{"d_model": 512, "vocab_size": 16384, "activation": "swiglu", "norm": "rmsnorm", "norm_place": "pre", "rope_fraction": 1.0, "qk_norm": false, "parallel_block": false, "lr": 0.00517, "warmup_steps": 200, "final_lr_fraction": 0.0, "seq_len": 1024}
Each number is 500 + 40 x the weight over its row's rms, rounded and kept within 0 to 999. Layers, rows and columns count from 0. Numbers have three digits each. The size before them is the row's rms in percent of the matrix's.

# layer 3 MLP gate, 1024x512, rms 0.117, rows 51-72, columns 128-255
114:521493459430387476528576575486465548475494590536598498426499469517456538463464496555479473524533527487483533492477468556468452503574509479511504476480534479478459451511469492488481523548476486542522498530501488429509540441480478534538483544468504461495461439509541437507509536518502539496501483515516467494490513506549492504483473463448530562549529535490482543557504500467500409542456
093:551393568556483501491500477536484556487590441509531503560536454462507610450564551488453509493438571438563501510513538468599477492498497493449506491525520458429484490489454530427558529458433508495545489527465570511521485546476546533507554485541479506488493495509476480485442480518482479547471535449514508575475450496546482468504461491479499477550587520435512501516503504464452489482504
105:547516548471483490549496451555445492530475431506426407378532460487509525551545486465525548478496453534515511402510477511451548516508507551449457497499550454485476532438639455508467511557484469436490510542479485482528545471525407562521443529427518418544507478533553541536560563499510513541537531417478507478579548513513482447448510472514481544514503543499509497445471513523501508503477
094:569496500529545510477530511508466560465498579477475468508517500549483490509540514563492450504574567463540503547477575524493535457417487467458557495492456466505452512500434491552482469472529387500550495518488485489485376480516473540545526475565539511446393490508571532511509458492481513472515531421518519461472528533433442482511503511489487547519541540516565520407510455497549530495575
105:515532470523515468512451442479452551479455517469485498516497467576489482508473405521529561510533509406536511555539495452522488532484541483513455435479512479542485545425524486517482447482470524528462574485464530431488528525534467465511506551516501477496452548519558452512547509462531516455470474573509550503479435517467447559528541490454588544483530516510558438483472446523503443535551
110:458449529480483470523465555505506440532547519550523562495528480542443468463530503526506453448491508534503509527509524472551569539501505509498523559455494494493450496495558516485529552562567601550537568480419535486503482496540408484509497480493446542475485508511593429523506394525547512478456471450538559532518440507571410490608432532511502524386525527525447499434487554464484478467481
095:490500484479521569524487528452513529508500538459648498546527471587414519466462427544517550412517495540506502507511497466438418518512451555477472518569480489482530535473506502465490451524449486508540539581449482570513483578515443473481521494496487497520512510466478520484456450484594503537503445453509482489472514519587525487488546551469450470439448483478507457443505569499456496530448
102:430493514538560498540540487518473426543443548485466478457492528510469514454506458485453499488495557509571458485570569504496528442553473467533523454563504536452531471445466466463481480521435484402541552493516520422530504489563478523476458403608529531520418538493471438456494577522512521463432461493477476449516489548470560496478468519400497466527493515534460535491497439480421483539504
116:502506508481456533474518506466492579507427540487572483492473486572458531516514539556493478467554461472456473527516495571481563448488513436566425530559471528462485439558541474454500519540505452498510520540491433450497435509532465505475548468512428582513555488557506532581469507478502461512478492467463548476486518497507510493510565534570569514544512491536454453483489444482432488455504
101:454527481500530532551542560496485476486526547542448509449504545505474506518507586485511543504531490556428523493452481483522538488491474502539506543542477521564586482573492468431554484566493488513556542506494527476522539522529499433514433574488521488527550529484493501575549454568563428516467489601508503433520470490445468478489366472527514498562539454461517509398458556577509561484510
103:532535474538526477468556506469501521521519448493512437476429453492545458504520502502543390546523444503465573490492502508461540490494561474409509491514441542463552479541523535553514535454421522460486518554526534455500598433476501427535536515481498475487530485516484442520482501627516519507552468514471589459473533500489525498484532518488546506517532471464468465503478450524538608460519
109:561493460482438476425553571523478471447513528433551540414473470572463494543443530541510533495439458511500466555516544531477453513544535428550520510547518459394448486522498478431489469522507559473521482476496455537563499487503524505472463476476411516520502471460434403404526439499503541499467522459482503571492475499429516584477491500505424520395553525458429519537477545489556443560531
104:499511561427457440490515550498501493488436473514541463510530491560530567491580499501533524559516528452441557595507454521469451479479507474527538487549539547443524470402436493478513480465513505383508457528483516579508564569512553526538580498527551514458394574468462553491538457520519533367517447410619513466524506476551528508537488506436487497540514488435488462447407485477434534512553
099:506499509486483513514422436503517490472458497485444426493523473535556470537511567545532562467499534458518444504484506516493439547501541463468478528484429548463474533551574565506488481521506552540558534477439512503477470483432511487555518560535498461462490413432441468452530523467450490514580524475513597531503465488499411494551457523523444445512482481618492468503465513485470571480429
090:540461458615521445439526506491501495459552531462515542521495385502559569572501538453598485538514558548539474487446504511537529413485505499472573461442503440513494509540460468490552537490510488485506440494461496537533470555406500529504451448495478444502508505429526471497497487465487464477576487497508592510414473477438395460549476424556513463574471523503518483511498474440482550470471
103:565498567506494500466418530485463496543514393463516524457517524512491476510503504571518500497457541541535498447561524459493474572594451429521480508508561534460507550507523478454511497544504496508478482584520462473495504539484509489477541439447460560444486492527498449517452547448480504471632443572479501476447527470495489496570538540564443478464511509455516560531550485487539523551587
100:521543547470524465495527536460453469454486477542533453524586505471506576484483482501476428552567555434537598516468547540514489527571509519478523529490500446455503434526477491496421506472462552533474559491502490510490565445466510482477534459448562483501517483496523538506498486436431513486530485532517488528475528522408415474543468455505523496456455539454444448545450523518501580476473
110:462413516519504532524530571480496403542493496519433502507466582505463496474505492535441507488531454502469445458511494515432492474465564431484451515571462457533412459581468550513529517495503524543543471589439529429532454515479574518466487515505541431464515456472523490564529440444500464494456524533468474536548469545502457447578511496549487514467460466482483494473547493520471489483497
112:554572450508424507483498456483527532555547531438559499516518530520512481443517490440553550519460547512523458453512497510556567499474449379523566510484481517526547510405512444400474438399481454514566548559444461414488440463467479521490447481452511471428510499420433488497573493501487489546577519481450494512488475512503463465466521497497462478446576522473491473556544512484454502526501
089:517493424465498469467483538481526478499507441429503518471469465567477440490433577456466461480502459468493532509467491436464454482447511461495512491480474504486461470575495479516548442507481557459424451469480561512462457595523495476493422525464434534555484525525431489570490529430454448479451506499487531402459531450519481417564443538457571556496572461507542526447515499490482506485469
104:474460549509559559476556553498445505442556563552488528544485520506539433484523544486514437539511545468556502522461503465472572607478481450495495527524577543510458522463548487477501486501505545459513451493438514513454537516537562447464495469446505541508439520518486455524534539548525553530527482545480488482533481490502506415493523424510479530574547546441498492536543540533564578499489
100:572527435457524562436427459443465524515485583492531463396498466528536578550495413440451561458488507528550480492518471519550576508470465458487492634515479580504538480475513453433510480498554570432509508531474515487539497432426556546475533538508545521546569473504485517492464497476567502506516423390469497489486520416510484500492512426555479533519529516519445524565500462495517490503511